config.yaml
num_hidden_layers: 9
hidden_size: 64
hidden_act: "squared_relu"
norm: "rmsnorm"
positions: "rope"
bias: "none"
init_std_down: 0.0847
weight_decay: 0.0
warmup_steps: 136
schedule: "wsd"
decay_fraction: 1.0
decay_shape: "linear"
train_tokens: 114300000
Each number is 128 + 32 x the weight over its row's rms, rounded and kept within 0 to 255. Layers, rows and columns count from 0. Numbers have three digits each. The size before them is the row's rms in percent of the matrix's.

# up: layer 2 MLP up, 256x64, rms 0.0852, rows 99-145, columns 0-63
# down: layer 2 MLP down (transposed), 256x64, rms 0.0845, rows 99-144, columns 0-63
up99 092:138104080167165145101210166177112131154161115133158109119144116090174127149122093132128129121108092121164155167124096120145146116131147112115107127174129069124109133165186102117161043030110108
down99 097:204116166098112096121118113123118123154119160115110152097161165188073190108130142159157129133152186121092119066131170153099153181175110113135174095116136141137092105162118120146058146168169083
up100 093:169095169145165144147178164154100109163151090145148134152098158122117043101138112090106141095123175135153103096102153063124111085124115090147121113169159152110173178158150117149192118111201095
down100 092:086130091127059170100144118136142093150128143194130131123118087143159149119073143146119163102200176152105139167163060130101162176149165141146139165143078095147094077163116145168096175106108125
up101 091:180180126132139101087158141172114113138143168126089143119142072160099182119161134166129122153127077099124139159095125173110126106157120153064161123153135119121132036157148093187186112062114147
down101 095:101101129144092143191077115095130139127119107098154131117098144085157086142151107128157169075107196193142114092141155141147119139087123095173117147134123150085091203124103091144081107187149064
up102 120:114062090081127115052085081139133095085166087143102144115136078132138142179106130162148045080114173111126119080113130105126161121084103137097137060176126110121150165129132095120122118127081134
down102 127:086083157150148116101104160128123117133144113138097089104190085153144146133123110134140199140142146139149116168131209088143165091126118138161140138164122126177129123128039136115100157050142203
up103 095:138118155092091058133137182107148150134103166137177056119130151050117097130164103185149111116159096081180183168121121149153163113152186124102104136114157113166169131126168168129125130138090105
down103 098:118070156115172197129158140109106146176182048128097225129127127162128154091099131156111115113112179144080095124098117111100115147124093154146139130139099135152150117174121092141176070103144097
up104 083:114128074132141190157108094144113151186129108091082119077163102131178169101163190110133122133147167151121122157162154097079140138111085086166195100171141134091147143164140111079148102104188126
down104 092:105164173122121166122117159105122128078150126121114154170090168147132144169158164116105116191110125123153135151094134098105081199151115088077194106082141185136123138113178182128116171192172131
up105 091:131130155134108121132175152152062085132107096111151134073099048129149148085116093151095123158107104148121144076120083101128170073136122118185161152159145129132172137096174064141138074070089125
down105 096:093080101102126088111110109124087123150156191146089156170149177121104113118185137085123157138129108122139105102162176150105141137179165129170111130151102144096116165205135066153046104176123139
up106 084:133120150128134096188204137111161091076115170119150154089108080144192144063166131172153120111101123153114161130134114072184172107110103121158129156155142094102118114103126099053153119130180151
down106 096:171164140064154161079064117095121140098139139154080185205111110103099153131153073132124179139137158113134116076090174104139162128139112115095139173082116139183146127126141149061112128163146137
up107 098:097175165137166140164193106076087114128097118143170055113105129107124122123148210125119149084129096164112139115092168042151149128088073127155122074130160116129099124171116114143149132131154090
down107 109:153106173110176099101166110062161149159142115106140138142153159128102134122113147125230085116131193116144126134107064168133106118176084068189144147101115135161122129123177120140144084122167157
up108 116:141068086084158166145147103143109154158136060177129157100076102085182128101134132098110149137153163124141173076143135150176136131091157137139145138103174121153076194090071118156175127139088111
down108 097:143195127094138110166097118083144159085161135082087123148116127177092109118129095159129066088074114080126185101123111132112092156140105117114174102170087160165180138131160130057102111131112180
up109 098:144196174124155126048132143125126159062163151123080120118105134181170163132102109126163126134124083115146204139158083175133093086156116090077116149121118129091191093127148130128113108131169090
down109 089:109096109156081099226093077140077074171152083151165141121165146151127120190173123140106170157166120167136124150129127099125189120097108129165089111134126120092111136089135173132144103128076097
up110 106:108133154186102138147115141103081152115154132067189131072081173112141088075141126145125163151171145120102170093103104181132122076117142121151125160156174110121098142059144160093133180093168085
down110 099:133146090080116104134116106165136117115108109140128121170135112159118124129154087109116152069128156146199112042181152085145109155173088164079086099177136133172141157103088120178128089076134178
up111 080:124167137124121117106114131196152066153142110079229130110096101169161164137138154171146071144117076160103058098085079104110152099108134126107152105119167128118099123149168125101099089150110152
down111 085:152167066099067152200106129111143161146113153116102145128150158139080132141186144028156131176120179165141168125178114118178126139156105186121128140160144148136126136111105136124063151123105143
up112 090:130139112133136174126127126216119167137164074106145122087126080146122072129137185127059075102116152120132100121124146105144148141117104160172077130102111153183133177171157097083120161142203138
down112 097:148134123142155147107112147119139148087026117079113119142165111147122152044151143119156170150123088114135191115144074098176162142118143169117179142129129153162088115125071137133119189148094080
up113 113:101236155136149117113154145141150182149138125095160132115095155154119113146143139145164118111154106108153140132067151142116164113160151164075097094149107116116108043119091089149187137148206135
down113 103:122080103199104163094097133118129118083139165204140094126123137122137124127142074167124112066114090110098096108141112123155133103087117147168139176147136143144163221098146134103094085149056110
up114 089:128076125127161148144153124127106155135199062107156091037109072122134137060123157159114121117139140131126154089093122070107179140112162149113164129076154123108191115103135077169132121160100126
down114 087:144158056146065131134104138085131138124129175176078145179146137160107160149107149153177090161119140136094138115171174156155126142128118109094144115138105058113194114158103147063104092145156189
up115 098:169144061121123173071134101128125096111161099100083048121153103129181167118125132137117138076110110085138097136134156155125121116126102151065087138108114064110157179192154164181103147147112151
down115 098:142129116105112144182110105158155121150146215156158227090122158164121061133162123150123173147140116099109085065158097137103169145102152103144144118131153143141096146180098102105123161077153156
up116 108:085110134145146099101117132097132128083130093121090156132129128125215138112121135103091140089186156077162166139104103151110057121181115117124162102134131189133156087142147041065092141096147120
down116 101:159109132138118126085119195148104167178125161129095062124146170159081125165104109098131134153139085170087126145178123120120191124086134088101066188082124101162154132106150147161169086150083134
up117 081:133056176099155119088175171123066124144154108150161112124145188156159104110132120149191139153093110133191095187108093158109136060115159121153139113121128161118136179074140139086096137170126108
down117 093:150190111153102155157063096136147097088175152149121136121142135080094157133194154058110157165151157126070122094152130122131109139125131159072114095121156146086141050148154080133167084140155136
up118 095:106108146159091102190107207155078101060125151096159120162078112151141111130140086141178136100123165119103103117129100111154190155059143128174156091120087089114146097129077106102164116113155128
down118 096:162124050139109124090136080135204159112103101120122195110088139084104134108160138083120159114101083138149121147196138076122105169214119157101096120150158131180109149142116134083127149143110132
up119 099:123136086143099153133093134197155082159147124122062108105173136117093118138179146138162115147163150094124145121091062137043181147133059171144106106137096135095177111122129132121197130151147129
down119 096:120113139090130194121182127113136153102092144134172092169122115118139169099065135166127150103150210138129128072136191083131125144143152097113140111127110123116100100099045174122089112093094069
up120 109:114141150162122135213130092132193113149135123074097144074136111141157105082155136098135119161180123106119092138145157147138098034105143158101180162093176125142102139150104169154190131121152164
down120 110:088140122140136127104122163152091164117146230100138099112133102135172165184136117189133146137143153110154090133086123145139110196080107083128047156127188106150090117092117115084124097154146133
up121 096:156178139147109131167173166144125118180102127114169093068140079117119112084167124152150077099084091145104079127089113070100150145135178141120131117186122126087105044109119111090146077150146142
down121 086:129062123109130149113105105120122172117172155126101094124095099147129152164095094121103097170164131079129139133186142112156091108089086092108125106094078203161139235167113101100110139130141098
up122 088:080178137134144175205110083124110141132062091087116148128137113159123182174107187111127133153099122174106138163142174103127108147099067152127117077145110156145110101108084140124174060124165106
down122 101:153129102180117101091164139143172097124127144149140119169147175108151091124160116168150045146131133139157130139117162129115102188175118082151087066168158212179118116137165076112108172110124139
up123 104:106101127112140145152124138090130131048163117132091150109176168132148117134126138117105096158183149060130147119090180109163140097030157148094137078125171101126138159163105120175146156197102119
down123 106:089160133122104130092154105163104124178134157137131144145139160183129155168129175127127130118079092114128113081109113135129136218106175139153176166117073167158086102084194190151129095173100150
up124 087:119122120077068149139154137100061099156140149210089135078140110082116112135117139181106143134105146144161194139126128149099173182117129148097111105095095099182135065147103131134161178163143167
down124 095:136141150192159237130146118113116118115153137079150152150118121153157163119097134190122065113145145137073143156107132091099142098120098141139147150073181150063104121147110077084151106126174120
up125 093:088113159165128116097106085090141141134122126077162168108079123135231183123118178123145132163152147131129133127182164140175121089101142145142172107195137129091057153110132083105149120145129084
down125 100:129157114093165126100133136101143070173143203136063114130119140163085124162170096112137099151127151165122155103073121117125136137199150138130158195107134077118157135162114075134096169130093203
up126 090:118177146140080155193063148103139141097167157082180050140137124161099113147144148137135173135128108138139131138191168121180176168150145147097101125125096094120158091178123143194138154146102153
down126 092:095105135162170117085170144165111121190123072240109176111129140096180139103081146115135072113061172138157147121082103125136121075110124099166123138139135139116150094102127102080132128133147134
up127 092:139132116165149112109165115141085137115112082137135132079089058147172129156070135106108060137151117158139093127104112114143090107134154147061160117098139175157147142095187068145159080117060087
down127 094:143131165166039108138102140150081126172089203092114132096142166121119078148143097133136105120125173125193146168097170098156093142168134182065112119144130116131116161092092130099132138151164077
up128 101:128050143092135100101156104126174104125141164084127142094059119150172162112095126168154131132099153115135166117138119083129101081093188150176128188180147105096131127191164089105107117098079116
down128 095:130147115129122108140089140096070164119117114136073145089117094114089172138173126179178142127086097149147058165122203114088146165127102137105140071074079085129114133063134162124110150130154092
up129 106:223098128193187122090223145133146145136119099123178136145096108088150159100105108151098124119140135133131129074096113108156123094154114156150147083091164115168119139138184130160112131066153134
down129 093:141159117152079089154084167138148118179140129116097159101080151125092149135140173143183173125162101167128150227155103134164165132142100103190119132140154113095166079141100152098115126174077158
up130 105:183117123138116040108096096143129090116139090122164147117112107146134080166131083099069107091172160183080073117088098105142105151133151148092123093044143142140111121137154130172086106153099147
down130 105:120153140103068170144173148140116197108135160108113108091135174185113074135100155126182152129156112118139117146136076124112129111141092154171074106188153172117137151161058119097111116108074069
up131 099:153157136089138129107138038124138171109155157148092112151134157088117111152121130094117108149134125113182205128106159133145198173160181144085098077107149137151166160175145141192108146135172158
down131 092:118111100190138105122094164175159140120087160143122163111119150128151133122134095145148136169096176133061081150192126074097091080115105190152100137120074124097168092086095151073129137116167167
up132 098:145148121156168105171172155110115087089149191132159077131118076142162149110118134129173180124103102165122134088100065109158145157084115092109103081127103097157139052075099094163106128076147136
down132 097:111161136126094137092103119164139133145148122187162114120142197090095151125090119115109088166135162137196104143123167147149127057206171145146130081143157135056127107125178142084158086151118163
up133 097:189173134122109138115101105179150139111179148110107102106144105143121087138111098190084131171089123186126109181163142097163098102143153136139149088067153064137131188155145170119181182110112137
down133 105:144110113128189176121119125121162094104150128125102075111165149161124147177178152086114120149080131153110147123181104162082142103127097105115103132085109124056127101065036080107121123129180101
up134 083:212137133058121137095148133165179130106138142115115134136142101152181181090100114087115080145131144134146137135146126096113143115062150107105209155156157146091168152075136085112181120132073115
down134 103:057119176203147132172140110117109109087111145150164115128101172144096088163132152095117154174100120161145151170109145127137057125151095175115138119124107131135157080195170109120126104172204122
up135 089:114062113064118106170110128110164115058167139081174116094184103171129166107111140155163048144124128088168166136160187137159144143100175154110099140117165086103125109122122100139125144152102159
down135 085:149189158167096135077118185143082153166141132158090096115109145094105132146178077098110172105108129158123120092097123136128174108117107102133082163144140152158181153157124164066097038121159117
up136 106:111104112102105140147166115104137082122071106173085103124127090130179160090129130123124100150104135136098110136118133082089076095111133098132119143125166172139071211167173166092089078188081089
down136 092:127083142152107134130140101128108188120220126139120147133097100160110141130145163106109192180117119106067174081157114153178149172125145146114136088068164143159152104113087161186102140128151185
up137 100:128088167123170105165080166099119096119101122126207147085118132180143111093118142111130156144172158156146132124155100199139114082113143126112151075039142158140087129070143092126119082101083119
down137 090:156118098114161161093138098116113126129117181107077095143121120110117131147154144149166165143151160148044190132121133109167156145174201127124058165209110111126178108153135185118113093141136153
up138 100:143133166167104127134101112144130172156105156112200173106176128127062158121157084203128116132152170130100121103122080095174131103104128112120167103150154120206144170105137132159177155094088178
down138 094:121153102152107220118160164165131094047134081180131086176134152093174159103118193086163156176100122140114139136117117103143167119141121109146094101070104180096128103137142149114099112128153152
up139 096:070094089141111115077130122106091169100149107164104108118159129085084113077160101131121138107187192150142130116133145094070119097075137096160128155139180109182131205079143137178099130151119132
down139 097:091131086135073135139091092091110166157074119111175185173091145133164120122152115167114099074128082093155143039139069119140138193128129143099100128164083137116131086125112140072156139139132114
up140 096:126148167130177131126124125151124199147158059131151119131088106111102082197158088107077118100135157072125120069133183162113162136203136150085086130108112128093098105142124147138082160176140140
down140 093:127142137125097116104083170140099130119107164134111137144134123128147174048057152152194110146117099173106109160136074137153124127044169165127135103120090173145108142154107115162192061135096112
up141 118:113102164199098115161177145166107111147164144129120117105083115162177121072125058127101085150138126185105130091166131125131103048088120122171137167152140155129121142143126157097190101124076083
down141 106:077128154113183111139134106103151120149102177149116175108115139128147145214085091112130149124115126060166152166102120142141158172104142065158141137148152071123134178136143160143093122195146201
up142 092:122154116217110136186093114190139117108146102090122123143110139066142092165152141133155186113172139090104144153110088182093124124195092159101119116210106128098143113148123140131134134151182158
down142 095:117063185054157164105170131083137135170150132165102138140126141151172119126139069118084054180116155117153126128078152087139091110113165121122158136114141151089142128143112078133186137073098158
up143 087:101112068188081113096102164134128108113154152133075105139120153146084104147085117086137160109098121138126144164201139130088118082182118142099094121144094092143193130158202120160125077084143099
down143 085:142082150115172120158189120154076188150101077115143128097112116130151092107079172208153138124139141114124146074143131118102180123153165149121182168132136121111109078131083160139144192102096077
up144 096:166154127145151106128204128143155161124117046131114112157107184125172173072101093141136124117127111167160137190097133112132138089131107144126127120158128129065153177183199128118126087122106061
down144 091:099108161101088196143128136106131105123167140136127179102131069090106133167182098078108112173132153072107123085090122093123133106101111155097158179130091155163092159125064096149121140080148196
up145 100:113138162138119066109178104149141086112101121125177092162124056154179152110112137183123126126115085117099150115143070085060169130145115111133146101118125182170193100169147116135160180179135124